Weights of a small transformer language model: normalized queries and keys, 91M tokens.
Each number is 128 + 24 x the weight over the matrix's rms, rounded and kept within 0 to 255. Layers, rows and columns count from 0.

# layer 7 MLP gate, 384x96, rms 0.335, rows 189-212, columns 0-95
[[138 142 126 119 100 151 185 148 122 131 132 144 128 138 148 127  99  93 144 110 154 137 110 104 141 130 106  82 143 105 120 135 101 108 122 164 126 117 142 134 119 147 112 175 101 138 111 154  91 172 150  66 149 167 130 111 108 141 132  97 162 153 108 103 117 114 129 133 161 112 118 116 130 130 153 165 121  74 144 127 127 113 117  91 125 157  87 125 144 112 154 131 103 126 113 157]
 [145 123 117 181 121 142  99 127 112 153 137 139 122 109 139 134 105 156 140 139 141 145 121 144 113 130  77 109 177 107 114 119 126 167 110 121 178 101 138 151 134 116 132 106 113 115 163  82  84  98  88 111 148 133 139 123 154  85 145 145  97 125 148 130 124 182 118 106 146 116 106 152 128  67 104  78 188 128 115 102 136 140 123  97 127 163 136 144 142 102  98 140 151 126 139 155]
 [151 134 117 134 111 124  93 101 148 123 104 108 169 171 148 113 150 100 130 119 113 114 128  90 145 153  95 148 151  95  95 134 176 111 139 139 126 167 146 119 176 166 109 124 103  82 104 150 148 140 147 158 140 121 108  80 141 125 124 104 110 124 143 135  96 179 112 104  92  92 124 141 108 141  79 113 114 111 115  72  88 146 132 154 116 147 144 147 163 157  95 128 176 118 123 124]
 [139 148 134 108 125 136 149 123 140 110 100  99 133 146 106 117 171 157 196 156 140 139 150 105  99 135 121 110 108  50 143 103  90 113 138 142 146 112 118 137 142 156 130 149 118 133 122 155 121 151 110 115  90 137 140 143 153  78 136 114  67 112 114  99 156 172 110 111 112 125 154 112 145 133 104 136 115 146 132 111 120 137  98 146 120 119 132 144 160 111 160 134 114 148  95 132]
 [115 121 110 148 116  92 103 103  98 139 175  97 141  83 126 105 112  93 108 148 180 150 112 147 110 167 105 104 126 121 114 158  93 127 118 148 204 133 159 119 118 159 137 121 100 117 118 154 140 147 142  79 115 135 162 110 137  88 121 123 106  98 138 146 134 122 108 147 133 139  76 138 106 130 148 164 133 139 118 131 134 134  99 170 141  88 163 129 123 145 146 156 106 137 182  76]
 [135 109 116 140 139  83 150 141 119 126 117  66 117 110 115 145 143 150 103  90 116 134 130 141 160 114 135 128 100  83 159 172 135 164 122 106 120 105 138  96 141 133 120 165 125 152 159 112  99 146 137 147  86 164 152  95 127 168 131 144 125 144 152 106 141  94 105 102 132 161  92  96 137 124 144 160 119 132  98  86  89 177 166  96  97 142 131 150  78 107 109 122 139 130 148 109]
 [123 127 118 130 115 136 100  92 142 146 129 120 153 125 165 193 147 153 102 107 137 122 149 136 144 142  97 124 156 160 111 173 142 111 127 114 125 124 123 137 132 167 108 114 196 162 152 139 116  95 108 123 140 131 178 129 157 120 144 120  77 114 139 119  88 129 144 107 133 108 142 123 113 143 137 133 124 151 100 110 135 116 134  82 120 116  70 180 184 132 157 135 109 135 113 109]
 [105 123 107 127 117 137 108  85  85 144 139 135  71  86 132 168 117 152  98 110 148 135 134 192  80  66  79 125 126 163 126 101 138 152 151 141 148 172 162 146 138 143 126 139 108 112 188 145 125 131 122 122 119 111 145 138 133 113 105 153 119 132 136 149 171 110 119 136  93 136 117 134 154  83 152 120 122 141 150  99 135 133 175 171 144 151 169 137 146 105 121 141 133 151 106 142]
 [125 130 123 113 152 102  79  97 159 122 136  92  77 148 175 151 108 105 171 120 135 133 135 112 104 132 124  98 127 153 127 123 119 170 154 126 147 132  86 120 104 183 145 128 132 133  93 120 103 135 167 142 145 139 138 156 157 143 149  96 133 151 138 134 156  85 148 100 180 119 133 102 135 125 141 111 123 143 150 127 142 123 127 124 174 143 118  99 149 144 126 143 147 128 105 135]
 [107 112 104 114 147  87  91 172 126 100 125 115 147 142 154 155  83 148 152 105 164 121 122 100 116 124 168 134 124 132 110 139 133 134 126 148 126 138 108  96 148 128 106 103 132 129 121 154 166 128 163 127 180 151 158 143 109  84  86 163 105 140 165 123 158 154 138 106 126 132 153 120 144 172 152 143  97 130 103 137  99 144 146 105 114 115 131 164 127  88 125 137 117 122 105 138]
 [102  86 163 136 144 101 100 126  86 106 143 130 158 103 135 146 145 102 164 103 141  91 165 133 105 148 127 112 118 121  84 126 157 105  87 104 144 152 166  99 115 130 146 143 143  93 154 140 107 149  97 106 142 152 156 195 140 103 139 172 128 171 119 111 100 161 113 132 132 118 158 116 144 132 131 132 104 123 113 116 148 117  98 117  85 155  94 111 109 110 130 135 112 128 128 128]
 [124 137 129 132  68  85 164 109 145 182 123 140 162 146 108 112 162 134  96 149 155 107 163  95  98 134 112 175 146 143 123 134 107 113 122 172 134 154 119 186 180 117 101 101 121 151 148 129 159 121 106  87 134 132 148 102  97 104 102 118 173 113  97 126 163 134 159 137  94 147 143 105 110 138 144 152 119 105 114 147 147 166 110 162 121 139 116 107 126 151 124 136 141 128 154 145]
 [171 167 121 163  69 125 153 180 106 111 127 127 118 114 178 130 114 101 134 111 163 119 136 141 132 133 127 132 107 102 148  78 171 151  79 102 137 162 122 136 118 137 125 126 130 128 139 141 131 171 129 111 112 136 146 100 158 126 133 114 140  79 133 118 149 100 125 108 136 180  84 129 129 139  87 120 101 123 102  90 102 158 158 172  98 139 107 104 127 105  75 173 173 140 114 130]
 [ 83  89 101  95 188 107 189 123 146 121 149 125 164 154 125 106 129 136 154 118 129 120 146 149 156 152 146 155 118 156 121 158 143 174 137 158 135 142 141 137 130 105  87 102 134  92 135  95  93 122 169 111 145 157 164 133 113 171  74 166 145 148 120 143 126 191 127 116 161 120 101 139 111  95 112 120 166 148 120  88 137 141 121 137 178 120 124 144 141 137 133 123  99 142 133 105]
 [102 134 135  85 134  67 125 151 108 105 146 148 156 120 130 100 134 136 105 136 133 157 144 165 122  96 120 124 133 110 158 113 120 145 125  95 157 158 151 140 112 120 165 144  88 112 137 197 162 110 120  96 143 150 139  99 134  81 102 124 109 129 125 100 139 159  98 142 130 105 151 152 159 111 158 106  83 109 108 130 169 108 188 133 114 141 100 150 148 119 113 133  95 107  93 152]
 [160 125 105 138 117  98 126 133 120 108 133 126 156 165  96 119 112  83 138 152 175 138 101  92 137  89 135 137 138 145 158 124 106 149 142 112 125 129 146 152 139 143  90 118 112 143 137  75 148 101 208 102 115 131 190 113 103 145 138 157 151  89 114 102 128 157 117 141 129 113 138 155  99 174 133  91  94 133 111  92 129 181 122 131 141 183 122 142  94 114 140 135  99 109 164 126]
 [160 140 101 136 119 140 155 135 121 147 128 122 103 168 117 156 109 140 125 118  98 130 117 135 115 150 141 127 161  76 140 103 155 141  71 137 160 146 136 119  79 121 132 132 112 111 119 134 131 143 131 104 117 119 150 126 137 125 128 103 140 149  86 145 140  86 139 128 141 143 129 148 137 118 155 142  94 141 162  97 212 145 124 149 140 156 146 119  82  99 130  92  88 125  61 167]
 [143 108 123 141 111 119 107  63 177 156 113  71 116 117 150 102 165 133 134 117 119 138  98 142 104 133 107  41 123 151 135 150 118 130  89 159  71 114 166 151 107 123  90 153 158 166 119 141 156 106 141 135 118 157 111 161 128 112 152 132 131 142 117 112 114 123 127 110 134  95 109 151  98 154 133 113 118 133 157 137 100 124 138 114 176  94 125 129 164 140 109 171  88 127 133 163]
 [154 147 146 133 108 168  95 113 165 104 173 107 119 140 103 146 132  82 132 119 141 131 143  92 151 147 115 119  74 134 143 117 147 140 142  93 122 141 121  96  88 111 124 142 131 151  91 115 128 113 161  97 150 135 163 139 103  88  83 113 118 119  89 177 143 146 118 102 138  87 142 143 138 140 121  88 151 135 148 111 146 121 111  95 158 123 118 160 121  87 106 162 113 123 116 143]
 [129 117 135 138 107 118 129 145 121 119 170 110 153 119 156 151 115 113 149 162 158  81 103 132 130 159 141 133 129  67 107 151  73 154 139 130 125 126 125 136 132 141 109 114 137 157 135 159 193 154 137  99 156 138 114 188 178 125 124 113 131 105 103 191 117 156 129 137 109 100 103 153 101 168  87 144 113 131 122 127 117 121 144  93 137 101 163 121 104 161  96 154 160 163 112  85]
 [200 138 136 128 146 185 143  83 112 131 112 122 110 154 143 145 125 150 145 134 163 127 144 123  90 154 138 113 164 116 144 134 116 116 143 140 147  98  97 140 156 125 102 133 113 179 122 171 105 121 116 146 133 120  90 160 119 120 122 120 138 108 132 147 134 110 177  94 114 121 155 152 136 124 136 138 121  98 121 151 168 142  84 125 164  87 119 130 153 107 138 121 113 106 111 132]
 [151 133 140 146  61 128 160 144 129 139 119 134 108 155 122 134 108 105 154  98 147 135 156 118 105 117 140 164 137 135 125 101 125 125 127 155 173 167 124 180 124 177 134 147 134 148 168 143 177 148 120 150 104 126  89 163 168  84 119 127 111 179 100 149 165 134 142 166 170 113 109 122 153 130 123 146 132 110 115 137 155 120 139 127 153 120  83 104 113  98  86 168 140 115  84 135]
 [164  91 127 122 106 113 141 164 140 139 103 148 122  98 105 115 130 136 139 111 129 115 136 145 142 135 132 117 103  99 121 105 126  99 154  86 125 186 146 129 111 140 119 107 116 129 155  86  95 126 128 100 104 151 127  73 134 133  85 160 140 110 108 136 176 125 127 109 135 173 105 168 162 138 113 112 133 131 127  77 133 143 142 147 193 127 146 164 122  79  96 103 113 140 144 165]
 [178 143 119 134 103 148 141  97 137  71 129 116 112 107 121 101 133 135 104  83 166 146 146  99 108 154 125 113 170  86 126 126 101 120 119 151 134 174 126 112 147 109 106 148 105 121  88 118 131 160 147 119  97 141 153 146 174 129  83 130 137 110 179 160 175 133 163 107 151 142 163 127 148 142 169 161 121 153 134 115 140 142 122 107 115  78 183 127 157 111 124 156 115 117 119 136]]
# layer 7 MLP up, 384x96, rms 0.359, rows 189-212, columns 0-95
[[112 120 115 134 105 131 154 159 125 156  99 148 101 104 175 136 145 131 103 127 128 134  82 149  82 148 112 124 129 117 104 147 116 138 151 125 142 119 139 147 131 135  96 145 117 164 138 141 103 165 155  99 152 154 139 113 116 109 159 135 155 108 121 132 122 128 118 171 134 175 138 128 147 145 117 136 133 137 166 113 161  94 126  65 103 147 121 117 168 135 157 114 130 139 110 157]
 [108 135 131 149 121  84 127  86 132 135 118 136 171 160  78 122  72 138  60 127 104 111 151 130  88 155 115 125 127 117 145 123 178 126 113 130  94 174 129 132 131 150 182 107 141 115  92 178 110 110 133 135 135  97 147 120  93 104 119 128  93 145 103  83 146 153 138 134 114 154 106 158 104  88  96 142 132 202 122 134 130 148 145 142 119 128 134 116 113 168 122 158 113 138 102 112]
 [139 140 167 128  59 104 120 135 176 158 143 149 160 150 101 134 132  84 143 162 152 106 126 156 149 149  60 169 167 131 149  86 150 123 119 111 118 162 107 127 167 138 109 168 124 101 130 115 103 120 117 127 111  92  89 116 160 138  94 110 161 126 117 119 183 133  83 150  96 125 123 148 125 152 123 123 178 106 135  96 161 123 112 173 106 100 109 117 128 139 150  94 132 126 103 104]
 [ 92 159 152 103 136 105 107 101  64 152 138 134 116 145  96 194 156 124 147 109 116 156 131 106 145 134 107 118 117 131 118 155 102 141 121 136 111 122 122 149 152 104 116 166 134 103  83 104 115 163 125  82 120 161 123 155 149 138 144 103 166 161 131 156 117 111 147 111 134 114 157 171 155 117 138 135 109 125 160  79 123 139  97 138 107 157 156 150 139 143 103 124 119 146 113 101]
 [138 175 126 112 120  95 133 169 107 121 146 120 157 134 126 202 139 111  85 122  97  95 133 142 123 127 112 127  93 142 143 126 113 104 115 120 135 130 115 122 107 182 133 167 104 134 129 128 134 140 153 104  98 148  98 131 110 132 108 132 132 127 124 162  99 114 131 114 193 133  94 126 120 133 146 139 129 103 111 122 117 140 144 166 150 141 112 161 163 140 137 109  76 119 143 129]
 [116  58 148 117 131 137 140 133 180 178 123 111 141 148 136 132 163 114 123 133 168 122 125 172  84 162 119 113 118 146 120 133 153 142 116 142 107 130 123 132 153 121 143 138 161 157 146  94 139  86 126 135 136 127 117 129 151 131 148 148 132 132  71  98 117 155 163 143 137 106 162 122 130 133 140  89 112 104 153 109 162 133 119 107 187 138 132 141 148 102 166 130  82 108 151 142]
 [146 144 102  90 122 107 119  96 163 101 124 135 125 100 162 198 112 143  88 127  92 159 151 107 124 169  80 124 145 123 106 142 146 157 132 143 145 102 119 173 134 114 127 106 202 131 128 156 142 138 139 145 123 118 138 128 147  95 141 111 127 145 129 128 102 111 130 147 157 124  90 128 118  91 117 112 137 117 115 101 115 145 133 107 135 119 112  87 100 112 141 165 136 131 142 103]
 [132  72 129 181 170 139 163 162 158 125 111 127 133 111 110 117 125  98 141 135 116 132 133 115  89 106 135 126 111 157  96 151 125 175 141 139 151 148 129 102 115 131 131 136 149 111 140 113 174 146 100 110 114 107 136 108 105 120 117 132 142 117 142 147 115 128  86 125  78  98 164 159  93 104 113 170  97 217  69  83 126 100 117 101 103 125 134 111 106 143 157 141 149 135  76 111]
 [141 131 115 103 122 121 109 103 126  89 123 120  62 110 149 116 134  99 131 137 109 193 139 119 126 114 152 102 122 100 119 147 167 167 100 148 103 138 108  76 117 109 163 143 121  74 133 105 133 124 114 130 118 144  95 120 154  98 154  94 146 124 135 148 124  91 116 117 162 148  83 138 121 126 122 123  92 109  76 126 148 103 135 154 134 136  93 132 118 162 129 137 148 107 115 144]
 [142 167 147 101 113 138 136 136  99  99 191 141 114  82 122 135 168 114 147 123 118  96 139 123 116 122 107 158 115 100 140  99 167 102 153 119 121 179 115 116 153 122 147 113 123 114  76 132  96  99 177 152 125  99 145 162 107 113 115  99 112 127 110 106 109  99 146 113 192 134 135 139 143 128 120 110 135  98 111 136 155 116 133 122  92 121 132  91 142 140 150  78 101 117 113 133]
 [ 96 140 132 126  97 130  69 142 142 113 143 148  76 128 136 150 141 132  69 114 118 131 130 166 160 142 144 127 141 120 183 102 131 140 141 103 129 132  71 176 141 118 134 135 111 157 102 131 117 120 123 128 121 139 156  94 107 107 134 118  71 160 134 133  99 136 114 148  82 125  84 154 116 124  76 110 142 139 134 111 147 103 154 148 119  87 159 143 128 159 143 104 133 148 100 149]
 [142  87 119 133 131 110  99 160 123  94 133  86 116 155 151 111 112 118 133 169 129 188 109 116 162  91  64 149 131 152 184  97 155 146 165 122 136 141 120 108 117 131 140 148 115 139 144 102 127 106 139 117 103 102 126 114 133 158 183 161 108 140 146 122 106 155 133 120 159 106 144 148 154  87  97 165 172  97 123 142 122 144 134 152 114 126 123 118 129  93 153  75 108  85 143 157]
 [145 115 122 120 167 141 138 134 126 134 168 108 131 119 158 124 118 136 115 117 168 122  91 148 137 149 177 126 135 162 184  85 121 117 118 112 109 130  86 151 114 168 130 129  97 141 111 114 103 139 132 115 158 137 128 182 140 149 150  75 150 171 122  85 118 125  94 158 139 104 112 142 124 123 127 113 131 113 149 105  78 142  84 198  94 102 143 165 173 134 163 145 132  92  96 107]
 [118 143 186 113 102 125  85 165 113 127 134  93 139 124  91 117  89 142 124  71 161 144  81 132 110  75 125  99 170  98 139 151 127 168 144 120 150 116 159 164 178 135 117 107 142 138 151 143 140 141 122 130 133  87 127 123 103 148 170  78 147 128 109 154 155 105 103 139 129 119 165 147 135 130 121 131 116 146 104 130 101  91  96 121 113 128 144 140 119 172 122 128 153 124 129 143]
 [138 106 143 120 123 125 128 114 112 130 165 112 133 178 115 137 116 133 150  99 103 130 132 116 163 144 120 163 145 111 127 142 118 127 117 127 114 109 119 147 159  64 116 151 167 116 130 120  88 143 129 144 132 140 149 151 159 161 141 136  92 123 112 182 106 149 169 154 114  79  69 158 129 133 127 152 113 128 177 125 135 109 156 100 121 101 114 156 101 135 175 103 102 141 129 119]
 [126 100 144 156 120  85 142 182 183 149  98 145 108  89 220 130 109 124  90 109  90 138 146 167 105 121 143 171 117 130  93 140 134 140 158 119 139 121 130 110 148 132 140 163 122 122 121 117 138 127 123 135 111 137 116 143 166 110 105 142  88 116 129 121  73  97 173  93 137 117 136  79 138 111 128 111 144 128 129 136 118 121 141  87 143  85 149 112 133 130 114 137 118 136 193 113]
 [ 75 102 132 134 135 140 125  87 114 118 166 108 124  96 121 110 124 123 100 164 119 141 130 170  90 106 132 169 111 148 113 117 113 122  99  97 107 123 126 133 125 122 125 142 156 143  86 139 116 157 102  99 172 163  85 110 130 114  95  78 161 151 141 113 105 153  98 131 129 116  96  96 132 116 105 109 163 147 139  95 106 150 112 120 135 123 139 130 121 140 101 132 123 144 162  79]
 [111 102 134 139 153 147  86 133 121 111 147  77 152 181 108 152 175 153 126 125 120  92 140 163 139 137 108  94 126 136 127 174  72 131 149 139 135 117  89 151 129 125 131 117 116 139 126 127 143 144 163 142 134 109 128 135 144 165 151  96 143 134 123 132 119 121 169  95 124  92 132 137  87 119 150 128 137 106 178 112 137  78 122 118 118 151  98 143  86 101 156 167  64 112 108  92]
 [144 145 122 148 133 109 148 137 143 102 145 140 133 130 143 121 139 142 112 129  99  92  67 104 168 144 147 136 137 109 142 142 108 119 120 132 119 159 109 136 143 144 134 110 149 133 162 186 146 172 111  96 106 110  87 128 143 107 195 119 124 188  93 136 121  80  91 143 107 121  89 109 114 115 137 126 127  97 142  81  91 139 182  89 126 104 169 165 116 153 150 143 110 122 122  75]
 [110 133 125 113 117 133 122 119 168 109  94 153 122 117 113 128 143 123 112 123 110 144 158 133 116 114 117 137 134 156 131 102 192 151  90 127 137 127  79 135 129 121 173 130 130 108 153  94  97 125 103 136 146 112 118  64  77 113 141 142 120 151 123 124 191  97 142 127 114 108 133 114 149 115  97  83 140  94 113 105 149 112 111 155 145 173 115 160 125 115 127  60 123 107 168 153]
 [121  87 121 154 136 125 128 107  83 115 128 140 124  87 144 104 116 164 125 111 154  76 132 144 121 139 165 133 124 133 155 120 122 117 125 137 143  94 164 142 144  68 139 158 141 102 144 128 124 138 166 149 194 149 142 130 132 154  91 111 153 167 132 162 124 135 132  99 162 116 143 163 145 150 108 113 138 102 167 115 118 143  99 162 126  87 130 103 115 138 140 147 175 152 108 127]
 [152 151 134 118 117 113 133  94 100 133 112 110 138 141 119 128 182 167  89 138 152 134 160  96 148 166  76 111 112 123 143 120 158 133  99 101 136 133 141 167 126  97 140 131 139 155 133  93 104 140 147  91 130 134  98 112 144 118 146 149 169 171 159 102 101 158 139 122 159 124  93 100 115 117  73 124 167 121 144 111 133 109  86 146 194 113  94 136 118 121  84 155 124 143 129  98]
 [121 109 110 110 129 129 179 129 158 125 107 164 111  94 100 100 116 153 136  86 116 162 139 102 150 111 152 123 137 171 146 106 127 118 124 117 175 151 131 127  85 126 121  82 119 115 132 153  75 138  92 122 113 150 138 152 129 101 153 127 106 127  78 104 128 152 161 174 106 112  93 118 131 134 122 134 156 145 124 157  84 149  63 135 108 107 133 142 147 107 155 102 159 114 119 152]
 [ 91 149 165 123 204 172  92 121 120  85 116 171 134 103 143 127 161  97 104 150  87 148 149 149 136 115  90 130 158 137  98 163 110 124 159 139 113 131  97 111 131 103 135 168 141 130 166 109 133 110 106 115 143 114 143 164 128 174 126 114  72 109 111  99 138 124 128 172 106 148 113 118 119 121 101 124 151 138  97 150 188 116 127 144 126 178 125 146 106 118 140 135 143 141 129 131]]
# layer 7 MLP down (transposed), 384x96, rms 0.119, rows 189-212, columns 0-95
[[142 142 130 187 105 115 137 116 163 123 101 140 113 138  82 112  98 101 119 121 131 123 136 102 104 127 123 133 110 123 118 165 169 123 126 148 140 138 115 108 119 127 118 109 117 111  99 111 115 135 115 153 122 126 100 128 123  98 154 129 125 149 105 174 173 104 134 129 104 128 154  84 128 130 100 104 133 160 140 109 126  89 162 140 103 142 177 117 129 128 114 114 147 127 132 102]
 [138 134 150  95 126  85 121 112 129 134 121 147 122 167 155  65 125 155 123 151 173 138 136 145 141 163 138 125  98  83 110 117 152 127 147 166 103 125 171  91 116 146  81 120 138 101 166 145  99 113 147 133 138 112 101 129 148 103 156 103 160 169 125 134 117 143 153 143 117  53 168 171 135 100 165 124 130 164 132 116 114 129 155 142 153 102 115 160 139 134 148  89 146 118 137 115]
 [138 100 106 126 145 130 115 143 116 161 134 160 160 138 175 178 134 111  92 186  88 160 128 111 121 146 128 122 186  91 126 149 139 127 130 161 128 119 146 125 148 134 112 114 130 105  78 105 147 178 156 134 130 111  97 134 185 109 152 145 123 100 119 118 102 122 138 120 116 136 154 130 141  72  88 137 150 107 104 111 140 150 153  98 146 149 127 121 117 147  89  95 136  96  69 157]
 [130 115  92 123 150  84 154 170 107 132 149 156 142 145 165 121 105 142 101 134 135 103 108 138 131 116 139 129 169 106 178 117 107 127 147 104 131 157 110 134 135 141 164 140 118  90 163 104 138 142 125 125 130 130  63 108 140 159 101 132 172 115 155 140 119 113 140 142 103 108  87 141 104 145 139 179 127 106 120  91 154 127 165 128 110 127 156 132  88 151 155 110  99 144 188 135]
 [156  94 123 116  73 124 144 115 161 117 160 149 129 102 111 138 126 111 144 141 142 101 173 130  93 167 124 174 150 135 130 151 125 113 113 143  86 100  91 149 142 133 142 169 114  86 150 117 147 146 124 131 100 138 154 127 106 156 148 144 114  74 153 178 206 138 132 126 169 122 120 132 158 150 112 121 139 141 116 138 112 123 138 138 113 122 146 104 157  90 112 109 164 122 125 112]
 [147 157 130 160 119 122 131 139 131  92  99 130 143 145  94 119 115 138 146 104 110 129 100 117  96 108  93 130 108 129 132 118  86 108 116 128 111 132  71 152 181 173 132 103  86 113  81 133 123 149 181 130 143 115 132 115 115  92 115 143  86  83 137  92 140 146 126 123  81 129  80 143 131 109  99  92 119 146 131 124 143 155 108 128 136 110 106 148  94 116 163 120 162 180 125  87]
 [110 111  87 111  95 119 136 122 111 108 149 178 166 115  78 143 140 136 131 148 143 116 154 133  92 142  96 133 115 124 144 121 150 130 147 155 161 118 119  99  75 117 125 108  97 113 113 120 118 130  97 107 117 114  95 164 127 109 136 161 159 155 177 118 129 120 113 100 158 119 146 125 101  99 114 137 101  92 163 142 122 128 157 145 122 124 146 127 107 117 131 124 132 143 104 155]
 [116 172 115 117 122  84  98 130 114 147 143  83  81 143  93 169 128 111 156 126  81 118 147 101 116 138  97 136 156 150 123 114 174  83 109 101 131  81 153 138 112 126 134  72 132 130 160 160 131 161  87 128 118  79 170 130 127 126 122 159 123 116 148 130 155 118 142 158 115  94 148 101 151 100 175 124 129 102 133 130 130 168 120 135 204 121 136 119 137 129 128 118 147 120 138 167]
 [140 140 156 115 147 140 112 138 170 157 121 140 155 142 130 125 143 142  91 111 109 108 134 146 158 149 141 126 118 174 147 104  88 126 123 138 168 116 157 167 169 121 119  89 123 120 131 164 134 123  95 143 151 121 153 133 144 147 104 148 124 122  73 104 114 161 109 153 101 157 159 111 131 177 112 112 143 101 150 161 115 137 134 137 152 136 186 114 150 133 123 113 157 118 167 139]
 [149 100 150  69 133 150 147 115 111 135 144 116 125 103 111 126 129 130  98 119 110 136 121 146 161 135 164 148 166  95  83 155 102 122 139 121 135 127 160 161 104 174 123 112 119  84 118 136 139 139 115 135 103 144 134 151 174 167  98 126 129  91  94 148 102 147 137 144 112 169 154  80  95 109 136  80 130 107 131  93 160 111 123  91 142 154  80 134 171 132 152 116 108  88  75 118]
 [133 191 129 112 127 103  95 172 134 105 136 116 110 134 176 147 141 110 135 125 135 134 118 144 157 147 140 120 134 101 130 176 115 127 197 144 108 150 146 119 150 123 143 130 148 143 126 156 172 159 142 124 113  71 120 124  90 127 102 123 110 128 136 125  89 133 134 118 143  98 146 119 135 100 115 110 122 117 185 107 121 149 120 126 148 123 114 133 125  91  88 127 162 105 148 115]
 [ 97 131 106 156 117 104 116 154  93 148 147 125 134 163 118 141 136 107 151 131  80 119  75 135 103  71 121 111 132 143 130 116 135 120 158 145 125 180 162 130 135  96 123 126 120 134 148 181 117 104  85 114 142 114 132 155 141 128 123 130 122 118 140 117 122 116 140 113 144 111 158 129 145 139  94 134 154 115 137 116 160 189 121 164  74  89 180 135 106 150 147  99 100 130 149 151]
 [115 172  99  82 166 149  77 121 132 128 134 180 118 126 143 155 142 134 130 111 140 172 158 112  70 104 103  97 176 142 130 127 158  92 157 134 129  81 146 124 109 131  92 138 133 144 128 118 148 155 147 130  94 153 156 136 107 134 120 157 120 135  74 121  64 132 145 166 124 175 148 183 117 127 116 157 140  99 118 131 103 132 112  92 143 153 111  87 166 114 150 147 102 176 114 170]
 [131  89  92 148 135 172 163 104 141 120 135 101 115  94 123 137 106 120 159 105 148 151 119 135 107  76 127 157 115  94 178  93  67 162 105  58 119 119 123  85 134 119 160 127 125 124 131 116 165 110  97 110 150 145 136 142 156 163 101 144 135 131  77 104 145 158 135 150  88 145 136 133 100 130 142 135 101 102  95 101 137 133  94 124  86 124 119 126 159 141 147 151 125 118 114 136]
 [104 121 126 100 140 101 128  85 126 124 116 125 167 123 154 120 150 108 118 129 170 103 113 143 108 137 147 131 134 111  94 128 136 130 143 147 114 130 139 143 140 182 126 150 101 116 137 126 124 129 122 122  98 110 196 162 125 116 150 157 143 129 134 105 171 126  82  87 109 147 119 134 138 158 121 144 134  85  84 167 143 126 111  98 142 151 120 131 130 123 143 126 156 123 136 135]
 [173 145  60 141 155  93 117 172 154 140 108 133 126 108 150 105 146 113 145 103 116 107 149  61 148  97 138 105 150 115  96 151 143 138 137 127 131 136 126  78 113 154  98 137 158 157 115 190  96 182 176 162 130 156  95 120  92 138 146 136 129 119 133 137 119 105 126 140 119 126 102  93 150 153 132 126 104 119 174 122 107 150 153 139  95 184  78 139  72 126 119 148 126 131 133 130]
 [108 136  91 106 128 137 108  97 103 176  79 137 132  90 113 128 146 118 122 101 119 141  97  86 138 165 122 164 154 114  78 129  95 106  71  97 107 165 107 138 141  93 144 117 137 106 123 168 188 171 114 142 129 141 155 139 132 127 128 143 143 128 145 108  81 126  89 135 140 129 160 114 107 127 147 133 137 104 149 126 162 125 113 173 170 104  95 144  81 157 123 113 135 127 127 127]
 [110 131 116 146 126 150 115 138 129 124 138 126 155 122 131 110 143 101 116 129  93 138 155 100 161  84 104 134 114 140 153  96 134  99 120 117 115 144 167 135 167 127 125 144 169 149 113 126 139  98 176 102 156 108 158 104 204 113 139 118 116 107 163 110 130 149 140  98 164 115 170 135 115 138 138 104 114 163 150 141 121 155 178 138  97  75 128  96 202 130 129 108 115 129 113 141]
 [182 116  99  90  88 102 157 119 123  87 117 115 146 157 153 153 112  99 165 104 129 133 129 132 164 102 117 154 140 148  86 139 133 135 182 126 117  90 144 106 139 124 158 118 161 141 127 117 147 121 131 141 143 120 148 131  87 169 157 139 159 148 139 103  92 123  94 127 154 153 161 126 138  79 117 145 108 115 106  92 126 162 100 172 108 102  88  92 186 143 123 142 146  92 126 148]
 [147 173 145 102 116  94 142  95 122 119 125 147 102 149 116 130 139  92 148 147 152 131 113 131 126 154 172 142 114 125  70 129 167 128 116 140 108 122 127 131 144 128 112 139  97 106  94 113 130 152 156 123  70  90 129 100 125 149 125  89 123  87 127 126 134 143 133 114 126 101 160 137 157 117 154 138 109 147  96 134 134 107 148 189 108 133  80 119  97 148 108 181 126 126 150  86]
 [ 83 146 137 104 101 117 168 159 149 142 139 104 115 120 113  99 144 135 126 142 101 131 123  77 125  97 166 144 158 159  84 150 178  86 135 121 137 183 114 124  82 142 135 112 109 145 158 134 155  98 118 149 116 152 113 101 117 141 142 127 166 154 170 137 150 174 128 160 153 126 151 136 162 138 105 145 100 141 131 148 145 122 153 115  88 151 105 158 150 122 112 140 110 122 116 133]
 [112 110 150 121 137 158 107  93 150 140 123 137 186 119 106 141  95 164 154 140 160 114 169 155  77  91 124 109 161  91 112 152 100 122 116  89 132 133 117 130 137 136 154 157 121 151 119 148 152 105  67 119 118 117 172 123 140 139 117 158  91 174 162 115 181 119 117 114 147 167 157  98 172 125  86 122  96 122 143 121 121 135 129 108 109 114 130 133 149 109 154 100 152 128 112 122]
 [146 131 120 168 115  63 110 135 119 141 143 107 145 137 137 167 121 157 158 130 170 116 140 137 164 129 138 141 163 130 141 165 110 133 141 138 155 114 127 124 116 104 132 145  90 109  91 128 134 125 143 153 130 156  81 108  93 125 111 124 145 101 122 118 144 134 135  87 135 131 153  91 166  97 131 108 139 135 157  78 104 198 136 168 177 118 124  85 146 130 136 166 135 133 165  81]
 [131 115 112 171 111 124 140 135 166 121  98 121 130 130 111 144 108 136 159 144 154 152 109 157 104 135  75  99 138 140  93 178  96 142 155 136 102  87 107 125 114 117 156 162 128 119 193 132 114  90 151 100 149 146 138 152 100  92 113 133  69 116 124 143 130 101 113  93 155 113 101 147 124 139 108 126 109 172 145 145 100 124 112 156 152 122 107 133  77 115 154 119 130 101 156 138]]